{"n_kv_head": 2, "head_dim": 32, "d_mlp": 384, "activation": "tanh_gelu", "norm_place": "pre", "rope_base": 10000.0, "rope_fraction": 1.0, "tie_embeddings": false, "parallel_block": false, "init_std_qkv": 0.0714, "init_std_o": 0.0887, "lr": 0.00555, "weight_decay": 0.0, "batch_tokens": 16384, "steps": 7612}
Each number is 500 + 40 x the weight over its row's rms, rounded and kept within 0 to 999. Layers, rows and columns count from 0. Numbers have three digits each. The size before them is the row's rms in percent of the matrix's.

# layer 3 attention output, 64x64, rms 0.0894, rows 51-63, columns 0-63
103:470513490504512497454545542513490492558496471447464491545518515573470460515481546509464507465535488495499367500505535489502466433529566534519547569479444488449485561541515503485599518536439558
100:530570505469561520453482496536476458494484522464532523551509483473451479473474515491484437470450426532590502551451555468486554463441502589469481478502497489460434461430507489465506452511414531
093:491442495499501499501480489451467509477499458538557537503491506529467496479505491432452535508492476477505566524480529483579571465561512628461456499583462464485472523555562432477461577479495529
077:476522499498506541504509468478494483448524527516511526460542453458461536504501520493579512565446514483466457500387502495446462544479516591545500440573514524506490527516519527550392566457530459
106:507489513521532482491470520466463479465454508486492465501523525455520462512473571500562485534507417551427495492439539537500488552526489524470613476494436440551568570467478512554418478456466497
086:477432492489501470462506459552441568488428458441498519495467489494527474485502483509489506506489573490510518533396470507463466384459546409465502508480495496428554474469518540531560490507528454
106:489484526473545488498444466496506536490541533516522534488518555542475553493481437507466475489505502583487497457410562546524548519464489529502515548510466442476513487519568571538528548603415436
092:434541474508524483559506510585516527459511418507514515491485532476458507529447500513493451538489484539519490449472475674517534463522506463464470482504473506422487507560486518452479480487550460
094:521494491448567483517477542556427552525475537450486501498533595476553498554483506563547538497507493531564540441575465480510416520468505474506494510448542500414506490546545531476492472448449491
094:522492534530467498441471501479504523477533513481523530520500481473420490449465514502491463554478417556466454570490510535472568545418421531398435450522481539432464471477552524524523500480490507
079:499540446482517503476473504494431462518482521479447510453475471524548475527526459499484527538509456471566511480532560502534446505552588541459564513545446494476452492464474553443587594541447536
106:479449435467458450463502481486497479561509488425477493487508474513496524439502447503540537490535513493496472446530555429485513502484580607528503510481474484495546467489482423492373445512545506
092:504545584534537510552514499514505510486465532478446511477504512508522502583481515535522559510566594513538463466550456501532473514572472587439538487465517484483448568522583496509499479539508578